{"n_layer": 11, "n_head": 6, "vocab_size": 1024, "tie_embeddings": true, "init_std_o": 0.0, "init_std_down": 0.0, "optimizer": "soap_variant", "lr": 0.00695, "schedule": "wsd"}
Each number is 50 + 10 x the weight over its row's rms, rounded and kept within 0 to 99. Layers, rows and columns count from 0. The size before them is the row's rms in percent of the matrix's.

# up: layer 4 MLP up, 768x192, rms 0.208, rows 54-71, columns 0-191
# down: layer 4 MLP down (transposed), 768x192, rms 0.203, rows 54-71, columns 0-191
up54 097:49 30 44 52 55 59 58 63 55 44 43 47 58 56 40 44 38 55 55 50 45 44 41 56 37 44 55 58 64 52 53 32 70 67 59 60 54 49 43 36 44 57 71 39 42 60 47 43 50 58 49 35 50 58 53 50 47 43 55 51 55 43 46 51 50 44 63 41 58 36 42 63 39 52 33 42 32 59 57 54 39 42 56 29 54 68 58 48 45 40 38 55 32 35 47 35 47 45 47 52 52 21 51 54 41 56 65 78 33 55 51 40 55 72 49 48 40 58 57 67 49 59 55 47 56 56 44 51 64 35 45 42 70 47 48 45 65 57 47 45 37 50 56 44 56 62 49 36 54 28 52 62 49 72 58 65 51 68 47 61 71 50 58 48 41 75 48 57 51 44 40 51 51 52 38 55 58 65 57 52 49 34 46 37 47 70 56 39 42 55 45 51
down54 094:49 51 53 42 49 55 42 53 38 49 55 45 39 40 45 53 45 29 59 62 48 46 62 43 63 46 61 58 43 42 50 37 61 54 52 55 57 48 33 40 39 49 54 56 32 46 53 47 37 83 46 43 33 50 52 47 73 39 47 45 51 51 69 63 48 48 48 46 42 26 47 51 35 34 47 36 41 53 47 46 52 54 67 33 47 52 35 53 47 65 44 33 34 44 54 52 53 55 40 65 23 39 53 54 49 51 50 61 57 54 35 63 48 66 38 59 37 50 53 47 55 39 54 28 52 58 68 43 40 72 58 41 52 62 51 47 66 64 45 54 54 36 64 58 57 60 43 33 52 34 53 39 35 58 58 62 63 58 55 66 47 50 47 36 54 56 48 52 57 47 45 59 55 47 54 39 39 68 52 50 42 47 58 51 35 52 56 59 57 48 22 59
up55 095:42 42 34 50 47 52 56 39 50 64 46 47 66 50 55 53 55 29 62 36 50 28 61 69 46 45 50 55 38 38 57 60 49 43 32 63 44 45 58 41 45 42 52 58 49 64 59 26 41 36 61 60 27 57 67 32 48 41 59 51 35 48 51 40 54 54 57 60 38 65 67 48 54 56 44 59 22 77 40 33 45 55 41 55 45 53 64 45 52 60 44 57 47 40 55 41 54 50 33 39 54 59 41 65 40 46 48 41 52 38 40 47 34 51 54 40 56 35 59 45 51 57 51 59 58 66 58 49 59 68 45 50 61 45 46 44 52 36 46 49 52 43 59 42 48 67 34 46 48 41 52 52 65 42 50 44 62 57 50 47 32 53 36 60 36 57 84 56 56 46 54 42 59 41 48 43 66 55 63 58 52 57 54 59 47 42 50 61 40 49 54 50
down55 106:54 53 51 55 54 52 53 42 59 57 52 46 51 60 24 53 71 45 40 72 48 72 60 51 47 47 63 48 44 44 49 51 58 40 40 56 58 51 59 43 44 53 49 59 52 50 38 47 51 34 64 34 30 27 53 62 45 46 77 58 44 60 58 46 58 41 52 51 41 46 36 38 48 55 49 44 55 51 51 37 55 62 54 49 49 35 41 72 38 56 56 60 55 76 44 61 58 55 46 63 43 38 42 55 69 66 49 46 55 44 52 47 55 30 44 48 28 32 50 50 42 57 62 30 42 54 40 41 35 36 43 45 38 45 60 39 73 29 69 43 38 42 47 52 50 55 50 46 53 55 58 46 48 48 60 59 36 45 66 24 51 51 35 51 58 29 59 52 60 51 51 45 68 41 45 58 39 48 44 45 43 46 44 55 35 41 61 53 53 48 62 52
up56 101:52 51 55 55 62 57 61 26 47 63 36 56 44 56 66 52 46 45 49 45 44 60 51 47 50 44 33 59 66 58 42 45 66 51 32 52 43 48 43 64 49 53 34 51 50 56 45 57 52 53 46 50 58 59 29 47 43 40 40 47 48 51 38 47 47 45 58 47 67 63 37 29 75 41 56 51 26 43 53 46 46 39 63 44 52 49 59 60 66 66 41 53 57 55 25 59 33 55 39 53 77 54 66 50 47 42 38 43 38 66 52 55 71 40 53 46 58 49 44 63 53 57 55 73 59 41 54 54 33 49 71 48 66 58 52 56 41 71 57 55 62 51 48 43 48 57 50 51 43 34 43 52 53 33 41 63 57 62 34 60 58 52 46 48 44 62 48 49 53 63 41 48 45 42 47 46 50 41 66 44 52 42 57 51 41 40 26 51 31 62 37 55
down56 105:49 38 45 43 50 47 56 42 50 50 62 57 58 44 40 62 32 51 67 61 43 49 36 57 58 58 38 73 38 43 59 33 35 50 67 46 32 46 60 43 54 60 62 50 40 46 48 59 41 47 62 53 63 47 50 49 66 47 62 53 39 51 39 63 51 45 43 38 51 40 54 56 48 37 22 37 58 52 36 43 52 39 31 48 62 53 63 60 44 46 54 36 35 55 41 48 57 36 69 46 57 51 57 27 62 71 53 54 42 42 66 42 35 34 52 40 45 49 47 48 63 42 35 67 66 42 63 45 45 39 53 59 48 37 23 60 33 59 60 61 47 45 40 34 68 48 44 64 48 43 50 58 52 57 47 36 39 42 51 47 63 48 59 38 51 51 56 46 62 51 57 55 40 44 54 45 52 48 43 31 37 57 51 30 43 51 50 59 46 58 58 59
up57 089:46 32 54 35 52 63 44 48 45 55 51 56 53 51 39 46 47 42 55 41 51 58 69 39 46 29 22 33 37 42 38 53 45 56 63 41 45 73 44 75 55 37 42 57 43 46 66 52 47 50 57 62 57 46 50 47 31 62 53 55 42 70 60 43 43 68 56 41 58 54 49 64 70 63 57 51 44 62 58 43 56 63 73 51 44 73 46 43 36 46 47 46 66 52 67 43 51 36 44 51 40 54 44 42 58 48 60 45 46 46 52 34 49 55 29 35 50 57 59 56 46 54 22 52 43 69 70 40 48 46 33 46 52 48 49 39 62 53 64 50 46 51 43 51 63 43 60 57 48 64 58 42 48 58 58 62 51 41 56 48 57 59 55 42 53 60 58 56 68 40 69 51 58 60 48 46 59 40 43 33 42 44 42 49 45 41 46 41 50 59 56 65
down57 089:56 56 60 51 58 62 32 63 65 35 56 61 54 46 56 48 51 39 57 50 47 36 48 40 52 41 57 57 36 46 30 56 51 44 54 45 38 54 50 57 38 62 67 60 44 57 58 66 41 63 51 63 35 69 53 54 55 46 49 54 36 70 50 56 49 45 39 65 57 55 51 66 54 43 63 35 40 55 61 49 57 49 40 35 60 49 59 37 54 38 66 45 54 50 52 27 62 58 54 51 55 69 42 27 38 41 53 47 48 69 46 42 39 38 28 59 56 47 45 50 66 39 49 41 52 56 52 50 52 34 52 59 60 55 47 56 37 40 39 69 58 43 51 47 50 61 58 60 64 56 38 45 52 58 59 41 56 30 45 37 46 42 48 59 68 36 56 42 27 78 37 46 59 57 65 59 48 55 56 60 47 32 49 42 43 58 40 33 64 47 46 51
up58 108:55 51 45 44 58 56 30 42 68 35 62 54 52 46 47 49 51 56 34 50 54 62 49 65 29 59 62 52 32 58 28 34 33 62 52 57 53 56 68 52 67 53 51 48 50 41 54 68 52 56 50 59 57 56 47 54 50 47 51 46 26 65 50 37 57 41 59 42 47 64 62 64 58 61 59 58 36 51 44 49 41 51 51 50 47 42 61 53 43 52 53 37 40 53 42 46 49 48 61 57 38 53 46 28 49 46 47 38 48 56 33 40 41 59 53 60 48 57 44 57 31 49 45 77 72 46 70 36 27 49 60 52 55 44 50 49 41 60 54 43 34 49 44 52 58 56 43 54 26 52 34 56 54 44 47 47 68 42 44 48 60 24 49 37 40 40 43 58 33 44 42 68 34 51 46 41 32 50 55 42 57 68 55 59 54 50 64 55 43 51 50 43
down58 116:76 52 56 46 52 52 54 52 58 48 46 57 58 40 48 55 39 47 39 40 43 43 62 37 54 60 54 46 60 51 37 59 44 47 27 38 44 42 68 43 39 52 57 33 42 38 37 56 55 45 54 51 39 60 45 80 55 58 30 50 52 59 44 62 58 48 69 62 50 55 67 48 61 64 58 37 46 52 51 31 48 50 59 54 46 51 46 31 42 60 56 63 54 58 42 39 59 54 43 47 55 59 52 40 65 43 44 30 35 61 59 51 39 47 68 60 44 55 45 65 47 52 36 31 59 40 64 54 31 44 62 63 36 50 55 53 56 43 43 47 59 54 56 71 56 40 53 63 49 51 50 49 52 53 31 36 59 59 48 68 46 48 55 32 40 46 52 39 44 52 57 53 45 44 41 23 41 50 51 40 44 71 57 55 44 64 53 34 42 24 57 51
up59 091:35 72 45 48 45 33 65 58 45 43 53 53 46 63 28 67 40 47 51 35 49 62 47 53 57 44 62 52 45 71 61 49 67 51 52 62 60 63 34 42 42 53 42 52 44 45 58 32 49 39 39 57 60 50 59 39 40 54 44 58 41 53 42 56 48 43 55 50 50 64 48 45 60 45 65 64 39 59 32 51 75 64 41 41 40 61 29 35 46 65 66 51 44 44 38 46 58 42 47 37 47 46 50 43 52 45 36 52 54 56 36 31 34 58 52 61 52 48 39 38 50 43 49 68 47 53 43 56 60 46 49 55 54 44 72 42 38 50 72 52 62 55 42 45 68 47 52 47 43 46 68 45 37 61 31 39 51 38 50 46 53 50 68 59 53 50 63 43 80 51 39 49 52 54 66 50 45 50 53 42 71 59 50 59 48 55 44 66 44 58 39 45
down59 090:45 51 64 39 50 46 52 56 68 50 63 71 45 55 43 30 63 50 42 39 50 28 46 51 53 79 54 46 40 59 50 43 54 41 42 45 61 60 67 50 43 52 38 61 62 45 35 62 53 47 44 47 42 62 39 55 50 44 46 44 40 45 33 33 62 42 60 58 50 50 58 49 53 62 39 48 41 48 72 67 48 46 41 51 29 66 56 61 62 57 59 36 57 44 48 41 43 53 32 55 55 46 64 49 59 53 47 45 64 44 56 67 62 58 25 43 57 47 53 35 56 49 44 68 58 36 33 56 51 42 30 58 36 70 44 53 36 45 51 44 42 56 36 45 53 41 61 39 55 43 36 61 54 50 62 46 63 40 48 59 50 51 77 42 57 49 36 56 47 43 49 54 54 52 47 56 54 61 69 57 58 45 47 46 48 31 54 32 43 29 49 59
up60 068:42 47 47 45 52 46 54 53 38 44 47 65 43 48 54 46 54 60 41 48 47 48 61 58 48 61 50 36 49 50 64 49 67 47 45 43 37 48 59 59 58 46 51 62 60 48 24 65 52 55 53 68 46 58 64 60 48 48 45 53 39 49 68 47 55 50 38 65 66 60 61 44 44 44 75 51 61 61 67 60 43 48 59 39 65 58 71 58 48 53 64 57 68 55 55 59 65 71 41 53 53 54 48 52 59 64 55 67 57 53 65 58 70 37 57 72 34 42 54 43 67 61 54 47 49 47 63 49 45 55 43 46 58 60 54 44 38 55 57 60 50 49 54 46 40 28 53 54 46 55 73 55 46 60 38 56 26 38 58 47 34 50 71 56 57 29 64 44 55 38 54 35 46 34 31 57 50 40 41 35 50 57 38 50 55 53 52 46 35 54 46 67
down60 078:53 41 24 48 45 60 61 61 53 44 58 49 55 35 54 47 34 48 43 38 51 44 36 59 47 46 47 69 56 60 59 53 42 54 60 49 63 61 48 46 56 59 47 42 40 74 57 35 57 54 42 33 63 58 25 57 51 50 42 77 46 66 57 37 39 50 52 51 54 52 39 47 54 50 41 26 40 47 34 47 57 63 47 69 39 57 36 54 40 64 39 39 48 69 58 50 36 69 47 42 60 46 43 58 27 41 47 42 45 38 53 40 35 62 42 59 58 59 54 57 56 61 39 47 59 56 41 30 51 52 52 67 39 36 50 66 63 55 55 54 48 54 49 57 68 67 62 47 53 50 40 49 33 51 54 62 48 70 51 62 56 63 42 71 48 42 55 51 56 55 31 59 58 41 57 49 43 47 38 52 50 61 55 49 62 55 57 55 67 54 49 53
up61 101:62 43 53 56 52 44 52 54 28 48 63 43 51 51 58 55 57 41 57 37 34 47 61 63 49 61 45 63 64 44 51 42 33 30 54 56 68 62 64 41 42 68 50 33 75 52 68 40 55 49 54 54 53 63 28 64 33 50 42 51 39 61 47 62 49 39 47 48 53 34 57 48 58 41 65 46 60 65 48 42 53 45 52 43 50 54 47 61 43 46 42 50 45 49 49 57 47 73 52 68 59 59 66 43 55 55 57 69 30 49 63 62 53 37 41 36 54 52 51 50 59 68 46 65 59 58 42 50 39 38 45 54 60 85 35 54 54 58 54 51 60 38 56 52 44 46 63 40 37 49 64 42 52 48 48 49 42 50 38 58 59 47 44 37 53 51 57 72 44 54 50 45 57 63 30 42 37 54 43 52 55 57 64 51 61 47 37 36 39 62 45 62
down61 106:60 58 52 44 57 62 64 47 50 46 58 62 56 57 56 40 42 31 43 30 64 28 39 54 54 61 46 45 72 63 57 55 43 48 51 54 61 53 69 47 55 40 67 38 44 40 65 34 41 50 60 50 46 72 61 38 42 45 51 65 49 48 46 58 60 49 24 40 54 58 38 66 46 51 60 44 42 51 39 63 51 44 47 53 42 52 36 52 50 31 65 44 43 65 41 51 46 34 46 38 53 45 48 39 37 43 48 55 62 56 61 42 44 51 50 44 26 58 50 36 58 60 58 45 46 33 31 53 44 65 59 66 47 53 63 57 41 52 60 40 44 54 40 61 54 60 62 42 57 55 68 58 43 47 41 24 36 51 38 35 50 48 71 51 53 50 47 48 43 43 55 58 58 48 51 53 46 40 48 34 47 52 54 47 48 45 45 18 71 55 50 56
up62 098:46 52 49 44 51 39 48 60 40 46 45 57 40 68 54 73 52 44 66 41 66 41 48 59 43 41 56 37 59 67 41 55 33 42 57 44 38 44 49 44 55 63 61 71 71 37 50 50 63 65 56 53 33 47 62 47 53 52 38 35 56 52 46 39 43 57 44 27 61 48 36 58 41 51 48 47 54 53 72 59 59 61 40 41 52 70 68 48 64 48 46 49 60 47 41 41 27 47 60 60 61 57 59 31 56 37 48 49 45 48 53 40 59 46 59 38 56 23 38 48 48 55 61 54 57 49 52 40 48 40 42 52 35 36 46 48 42 53 58 50 66 50 68 54 59 54 47 57 61 50 58 49 57 38 46 62 37 68 44 56 48 56 39 57 59 31 60 33 64 40 54 47 47 50 39 45 56 44 35 36 40 53 51 48 49 46 78 48 46 48 61 67
down62 098:65 48 42 43 37 48 70 62 65 57 53 49 45 53 44 41 47 53 62 42 57 63 48 70 45 50 52 39 60 51 29 50 64 63 30 45 44 46 52 51 56 62 56 50 54 52 56 59 52 77 65 54 48 39 51 58 55 44 38 63 48 42 38 63 64 58 71 51 49 47 51 65 27 52 43 69 46 42 31 63 62 46 37 57 28 66 54 43 56 40 59 41 48 69 45 47 36 32 39 44 62 47 51 53 58 56 56 48 30 65 51 41 49 34 50 53 56 43 61 47 52 57 53 74 56 65 53 45 31 49 48 50 32 49 38 41 47 55 37 53 57 51 45 49 30 57 58 27 45 56 58 47 47 68 45 39 34 64 52 47 46 50 37 63 55 44 48 47 45 60 27 43 50 44 61 48 51 51 56 64 42 51 63 39 53 51 54 52 52 35 49 48
up63 103:28 72 42 57 62 48 44 56 52 42 46 50 61 64 65 61 50 62 67 33 56 49 39 51 48 59 52 37 66 40 46 32 58 34 50 45 27 63 59 73 51 47 53 42 46 48 44 51 49 46 60 61 47 39 44 54 53 42 38 69 37 55 54 56 35 50 52 54 58 48 47 38 53 57 43 51 44 63 59 51 40 51 73 64 50 39 44 51 42 59 53 54 60 53 36 41 29 52 40 54 49 59 44 57 64 46 70 34 61 61 56 35 48 45 55 57 59 52 55 48 35 48 39 56 42 51 40 50 49 54 54 47 33 49 48 60 49 48 53 47 27 35 37 80 44 27 55 59 46 40 39 58 53 49 47 56 35 38 41 46 66 57 48 46 45 48 50 45 45 29 69 53 74 50 43 58 52 44 43 54 49 52 40 66 58 45 69 45 58 56 56 64
down63 091:46 49 60 50 49 54 46 43 44 51 54 62 60 58 38 69 48 51 35 66 49 39 51 46 70 50 47 55 40 48 47 44 48 46 52 47 55 55 54 50 64 43 44 60 50 50 46 63 48 67 45 62 64 28 49 43 48 55 38 47 46 48 48 53 65 39 71 35 31 56 46 65 66 33 48 49 41 51 49 40 50 38 57 64 45 68 57 59 69 30 31 54 59 46 54 70 47 46 53 44 49 46 49 60 49 41 41 28 65 30 44 51 36 61 54 67 49 37 36 53 62 68 59 66 48 70 55 43 54 49 52 58 51 65 39 59 46 77 53 54 41 49 62 31 56 62 42 58 48 40 58 45 62 39 58 50 63 32 61 56 38 41 58 43 66 54 58 59 51 46 42 55 42 35 68 44 66 51 40 47 46 47 64 49 33 50 39 56 56 66 47 39
up64 100:43 27 39 71 49 59 37 53 62 57 47 35 48 64 45 60 48 60 52 60 57 55 38 35 63 50 51 35 46 52 39 45 73 52 64 45 48 50 60 66 39 63 56 55 43 28 62 30 56 43 65 54 61 60 63 48 58 43 49 47 50 58 63 46 51 47 48 59 46 46 52 55 52 52 67 31 50 80 57 46 32 44 46 63 40 46 50 34 42 50 31 66 56 49 38 49 50 48 47 58 44 54 47 44 57 48 41 41 49 40 57 53 33 63 51 43 55 55 43 50 53 59 27 70 56 48 54 61 47 48 44 59 44 28 41 54 48 63 53 56 52 43 55 68 45 49 33 58 71 55 72 48 52 53 63 49 57 48 44 47 53 53 56 44 46 25 50 57 46 39 60 56 22 51 45 51 41 61 47 44 49 66 49 29 56 56 36 45 62 44 53 52
down64 106:47 55 54 60 42 40 61 51 46 46 37 36 48 40 61 52 43 32 37 42 32 49 32 33 49 46 42 56 57 44 69 48 37 43 47 49 56 32 53 50 41 47 47 35 56 43 58 63 37 65 56 41 35 61 49 51 47 48 32 39 51 43 57 48 39 68 52 70 53 58 42 38 54 55 58 68 38 41 71 38 51 67 35 45 53 43 50 44 46 41 64 44 47 65 53 58 63 76 53 49 51 63 56 65 45 33 47 46 32 52 42 48 58 40 74 51 43 51 49 35 50 47 50 46 55 51 73 58 49 41 51 46 46 36 49 62 43 44 67 42 42 56 62 49 55 43 66 59 43 61 50 20 40 49 58 56 53 58 50 43 40 37 56 49 46 33 34 40 52 49 48 59 43 55 53 53 64 53 67 38 52 71 57 47 48 36 44 46 47 36 38 40
up65 130:30 50 45 58 49 55 33 45 42 54 53 56 51 62 67 66 39 49 42 34 62 50 37 59 60 50 57 54 56 46 37 31 59 37 58 48 49 64 56 61 45 56 56 58 55 63 59 53 56 46 46 60 48 53 51 40 47 30 48 52 46 73 26 50 46 61 44 39 43 21 48 50 51 51 58 29 52 53 51 68 54 59 44 44 66 46 42 50 43 49 48 46 77 44 45 65 22 51 66 52 49 55 43 48 48 45 61 37 59 40 48 43 55 59 45 40 70 51 37 46 57 26 42 63 36 52 60 45 56 41 57 51 56 45 40 56 38 27 57 46 36 37 29 56 59 39 48 52 47 48 57 57 52 26 64 60 42 53 47 32 48 46 46 40 62 62 60 48 37 37 47 48 63 61 56 49 69 37 42 45 48 50 53 38 51 44 52 39 45 40 50 55
down65 101:46 56 60 58 42 54 33 39 52 61 43 43 43 39 63 55 50 51 41 40 77 33 48 43 29 58 46 59 56 52 35 62 41 54 50 44 48 44 52 55 55 57 46 65 43 64 55 57 65 54 50 54 60 71 46 57 54 63 47 47 49 58 46 53 52 60 36 44 56 45 57 45 47 63 54 44 50 44 45 49 59 62 46 59 43 60 50 39 49 44 70 44 55 41 55 54 42 55 44 43 45 69 65 46 46 37 80 45 83 57 47 33 46 43 27 67 52 45 47 51 57 46 52 43 46 61 40 55 40 47 51 46 57 51 43 54 41 48 53 43 55 31 48 58 65 34 43 43 39 47 54 52 45 52 55 50 57 53 35 43 36 48 59 68 63 56 66 70 42 64 39 57 75 67 33 45 67 48 31 42 36 40 32 36 42 42 63 45 48 54 48 42
up66 095:58 48 76 47 52 53 38 56 44 66 57 39 47 59 45 37 43 59 39 51 60 59 60 45 33 36 74 51 69 42 47 51 48 72 47 55 56 50 62 39 55 58 49 55 49 48 38 50 57 62 43 47 52 29 43 32 49 41 44 51 32 60 51 46 54 46 38 44 38 28 44 69 58 48 50 72 51 62 37 45 47 66 43 53 57 38 44 52 48 63 43 63 55 41 38 50 54 47 57 61 53 61 53 65 61 35 55 57 43 54 38 66 47 39 50 39 53 60 47 61 44 42 38 53 38 52 37 52 48 73 52 37 58 44 64 46 39 52 42 46 54 45 62 39 47 49 27 67 46 56 41 35 48 43 47 50 40 50 59 67 68 44 61 59 64 38 54 47 39 52 55 66 69 33 41 43 41 54 52 56 53 61 31 59 50 64 43 48 59 61 63 42
down66 086:60 56 42 46 57 49 33 59 53 54 60 34 44 54 38 49 51 47 30 66 44 43 45 52 54 52 52 46 33 47 53 47 56 56 43 48 50 41 69 46 48 53 45 39 56 38 63 64 50 48 41 48 60 43 66 48 43 55 49 70 62 47 49 31 48 58 33 46 43 43 45 46 51 54 57 35 54 40 32 42 47 53 43 59 37 52 64 59 55 39 58 42 55 47 52 51 46 54 58 43 61 44 48 51 47 68 29 59 60 55 43 46 66 69 39 64 40 56 51 48 42 56 42 44 55 35 62 60 48 60 59 49 38 64 58 44 25 67 62 58 48 55 51 48 64 58 56 48 57 60 41 69 39 56 23 37 45 43 65 38 58 47 66 32 28 51 47 52 57 56 50 48 51 51 50 55 29 45 56 50 39 55 24 52 60 64 64 42 73 51 48 78
up67 102:53 46 38 56 46 52 57 56 59 43 44 41 48 43 43 35 59 62 59 42 34 51 54 50 41 48 51 59 55 71 48 45 60 43 36 39 48 32 64 56 43 56 41 59 64 53 55 29 55 41 44 57 55 70 34 54 37 38 59 46 47 52 73 63 59 53 51 69 63 38 55 58 56 54 69 45 53 48 59 47 54 44 46 53 25 49 50 47 68 27 48 44 55 34 48 49 62 59 53 45 72 43 60 34 60 48 43 59 48 49 44 54 49 55 39 68 52 44 50 55 55 39 56 49 56 60 59 64 39 62 59 60 58 52 38 39 39 72 62 37 51 55 41 52 57 55 48 45 62 54 46 48 64 41 58 54 55 41 60 47 58 53 59 45 62 51 33 28 41 50 37 40 39 50 47 44 62 61 44 44 63 68 55 46 72 58 17 62 41 41 50 61
down67 110:40 38 54 47 33 54 44 56 54 70 46 39 59 35 53 51 44 53 50 38 24 68 62 56 56 32 53 46 51 50 39 39 47 52 56 42 51 47 52 39 36 46 39 72 75 56 51 57 69 56 68 52 45 37 51 41 58 54 45 55 48 50 66 51 55 38 61 34 42 60 53 43 28 50 48 60 50 40 41 50 46 62 62 46 52 43 30 61 36 42 62 47 41 40 45 60 42 49 37 65 58 53 54 70 50 37 41 55 34 57 41 37 64 65 47 60 46 55 71 58 51 61 42 57 43 46 47 54 51 64 37 49 48 41 50 77 60 60 59 43 40 61 38 52 44 34 55 62 45 59 48 47 56 54 57 57 37 64 38 34 48 62 34 51 58 60 55 30 49 55 36 42 50 40 37 56 49 35 67 57 57 49 58 39 47 46 35 64 43 37 52 45
up68 103:46 57 50 41 39 50 36 58 47 42 50 46 47 54 40 58 52 67 35 34 46 63 59 68 65 49 53 34 54 31 57 57 55 58 56 65 51 62 46 52 46 67 47 55 49 28 48 66 51 58 52 41 36 57 76 50 57 48 48 59 56 46 46 41 54 49 30 46 52 56 58 58 45 46 51 33 72 63 31 52 38 43 30 51 51 64 55 67 47 43 52 57 49 52 66 40 58 39 28 49 74 32 46 42 49 51 55 54 42 45 47 55 48 45 55 48 60 47 54 54 54 46 59 59 47 51 52 60 59 45 50 48 59 39 52 54 71 45 45 70 44 55 48 63 31 26 30 57 45 55 55 47 47 36 45 37 43 58 44 39 65 59 55 55 41 47 56 65 41 60 29 56 48 56 57 39 53 64 52 47 40 52 63 60 50 31 61 75 43 62 57 55
down68 105:32 44 51 38 50 24 65 61 72 45 44 63 56 57 66 42 29 60 34 61 57 39 59 47 48 51 48 50 61 51 56 52 58 64 56 37 70 59 52 45 48 43 53 57 51 58 48 42 39 54 46 50 41 65 63 58 60 39 56 44 61 64 68 56 54 70 59 54 43 72 33 52 25 51 36 27 53 69 53 37 48 40 46 53 54 42 63 47 40 34 51 61 43 44 51 39 45 41 50 36 40 54 49 49 68 41 37 75 37 56 39 60 55 30 41 50 63 57 48 49 54 50 44 61 63 46 68 62 57 59 44 54 53 30 43 52 65 45 60 56 40 45 56 63 51 50 59 53 50 40 46 36 55 59 49 42 36 53 47 42 43 31 48 53 43 47 45 61 31 46 58 54 55 38 45 53 46 44 45 50 43 50 57 52 54 38 66 52 56 54 41 38
up69 101:51 51 40 64 58 74 67 50 38 52 61 48 33 41 43 50 52 57 46 46 50 44 54 50 45 50 38 33 42 61 47 55 51 64 50 56 57 48 29 63 54 53 54 45 54 62 52 47 48 50 43 46 55 50 63 34 53 28 46 51 50 52 55 47 49 40 51 61 66 57 41 42 52 42 52 57 43 37 68 33 38 46 29 65 37 43 42 43 46 61 48 62 54 43 61 61 35 40 62 59 52 54 18 55 50 41 48 49 42 53 55 47 56 55 67 50 26 39 51 33 53 54 52 66 60 72 41 41 66 61 51 45 55 60 66 43 47 41 64 36 56 55 54 49 29 53 53 37 46 57 59 78 57 40 54 57 53 52 60 45 61 44 52 43 41 48 63 68 39 56 34 25 53 58 40 47 46 74 48 48 51 60 48 64 48 53 44 33 59 42 48 56
down69 103:52 47 33 44 55 25 46 55 31 40 48 53 53 48 50 63 42 35 52 46 45 54 38 37 46 49 43 66 56 49 52 47 49 51 57 59 42 44 57 37 41 49 49 45 48 44 42 41 48 68 37 62 60 47 37 54 53 56 50 62 49 51 50 51 36 54 62 59 56 37 33 54 44 56 49 73 53 58 51 62 62 42 40 60 43 57 40 41 48 54 43 70 52 46 60 59 54 62 55 43 62 36 45 53 35 38 34 51 30 62 65 40 35 60 50 45 25 40 52 29 60 47 58 43 38 57 65 34 45 52 61 34 52 41 59 69 73 36 64 50 44 50 41 55 56 50 52 43 33 40 57 46 57 59 43 53 32 47 38 52 27 61 51 59 53 53 44 41 55 46 67 61 50 39 46 57 44 35 76 48 50 53 42 72 45 39 69 59 47 60 42 57
up70 100:42 38 53 37 56 55 57 50 31 64 56 48 59 53 53 47 42 51 50 40 28 47 44 58 67 60 51 45 55 48 43 60 57 60 64 41 55 55 46 38 59 54 46 45 40 57 41 58 44 56 47 45 47 43 47 44 41 31 40 71 69 63 52 50 53 48 58 47 50 54 54 58 45 39 35 38 59 68 41 59 35 35 41 48 63 50 66 29 16 51 58 47 44 43 70 60 34 56 60 52 46 58 64 56 32 49 50 64 62 29 36 56 56 39 56 57 43 47 49 47 41 59 44 55 42 63 64 49 53 50 26 45 50 40 57 46 44 44 41 44 53 43 64 45 73 54 31 47 58 39 41 59 51 56 53 56 70 47 37 58 38 54 47 48 32 54 47 46 43 54 51 53 54 65 61 37 59 41 60 55 40 63 38 40 29 34 61 44 38 63 59 49
down70 099:48 63 59 44 57 64 42 51 57 41 44 51 53 60 47 54 53 43 49 49 54 54 36 59 57 45 76 49 48 45 56 49 43 32 39 53 66 51 47 44 58 43 44 47 46 78 35 75 64 53 44 58 38 68 58 51 43 44 57 43 50 53 60 39 52 32 56 40 43 64 65 50 52 37 50 42 40 53 34 47 42 40 47 63 47 43 75 62 69 55 65 52 74 44 53 56 47 55 50 58 50 57 55 48 79 64 58 32 45 38 30 55 56 51 38 45 42 38 46 52 48 56 48 49 58 78 43 53 46 50 61 46 41 42 50 52 65 52 48 48 66 35 57 61 42 56 38 47 54 36 35 44 48 49 48 53 47 66 48 45 68 45 40 61 53 46 65 40 32 49 54 52 48 53 47 61 43 58 43 80 59 54 48 52 57 58 51 39 74 43 37 46
up71 101:28 63 37 53 68 40 40 52 48 55 31 69 45 45 54 44 63 64 48 40 37 59 34 54 65 36 47 58 63 36 51 38 42 65 62 53 56 44 52 48 49 50 55 52 58 39 61 56 54 51 44 36 63 45 57 48 49 49 38 56 45 45 46 45 57 54 41 56 74 64 65 46 58 63 47 49 60 42 61 51 70 65 50 49 69 56 37 58 42 37 53 47 45 72 61 52 43 66 58 64 48 56 50 57 40 53 51 50 49 41 44 40 48 50 35 52 60 50 31 49 56 42 44 47 64 54 43 50 52 65 54 46 65 53 50 29 49 34 47 30 56 57 52 62 50 64 51 41 55 42 58 51 49 66 71 50 24 29 35 54 57 32 58 52 51 33 57 45 44 52 58 42 29 54 40 46 51 62 50 43 52 59 45 67 48 47 47 39 56 57 69 65
down71 100:36 54 47 49 62 44 44 55 54 49 55 37 58 36 40 60 56 49 30 65 43 53 52 46 62 51 49 54 40 38 53 41 48 54 51 55 51 56 44 50 54 60 53 40 46 72 74 54 66 46 43 30 47 61 53 65 69 58 60 69 46 46 64 45 55 19 39 52 38 59 35 61 53 40 46 42 41 40 55 50 59 45 37 35 60 51 52 41 58 35 49 39 36 51 50 66 63 58 40 37 24 43 45 56 38 56 45 44 60 36 56 39 50 51 58 50 50 57 43 57 54 53 60 44 67 36 55 39 46 53 45 51 78 60 42 53 57 59 61 43 47 61 44 58 47 50 48 72 45 49 38 69 55 32 56 48 61 65 64 63 43 56 47 63 45 51 40 60 48 63 55 43 62 46 51 46 52 43 55 37 53 47 47 45 45 48 38 47 64 75 75 57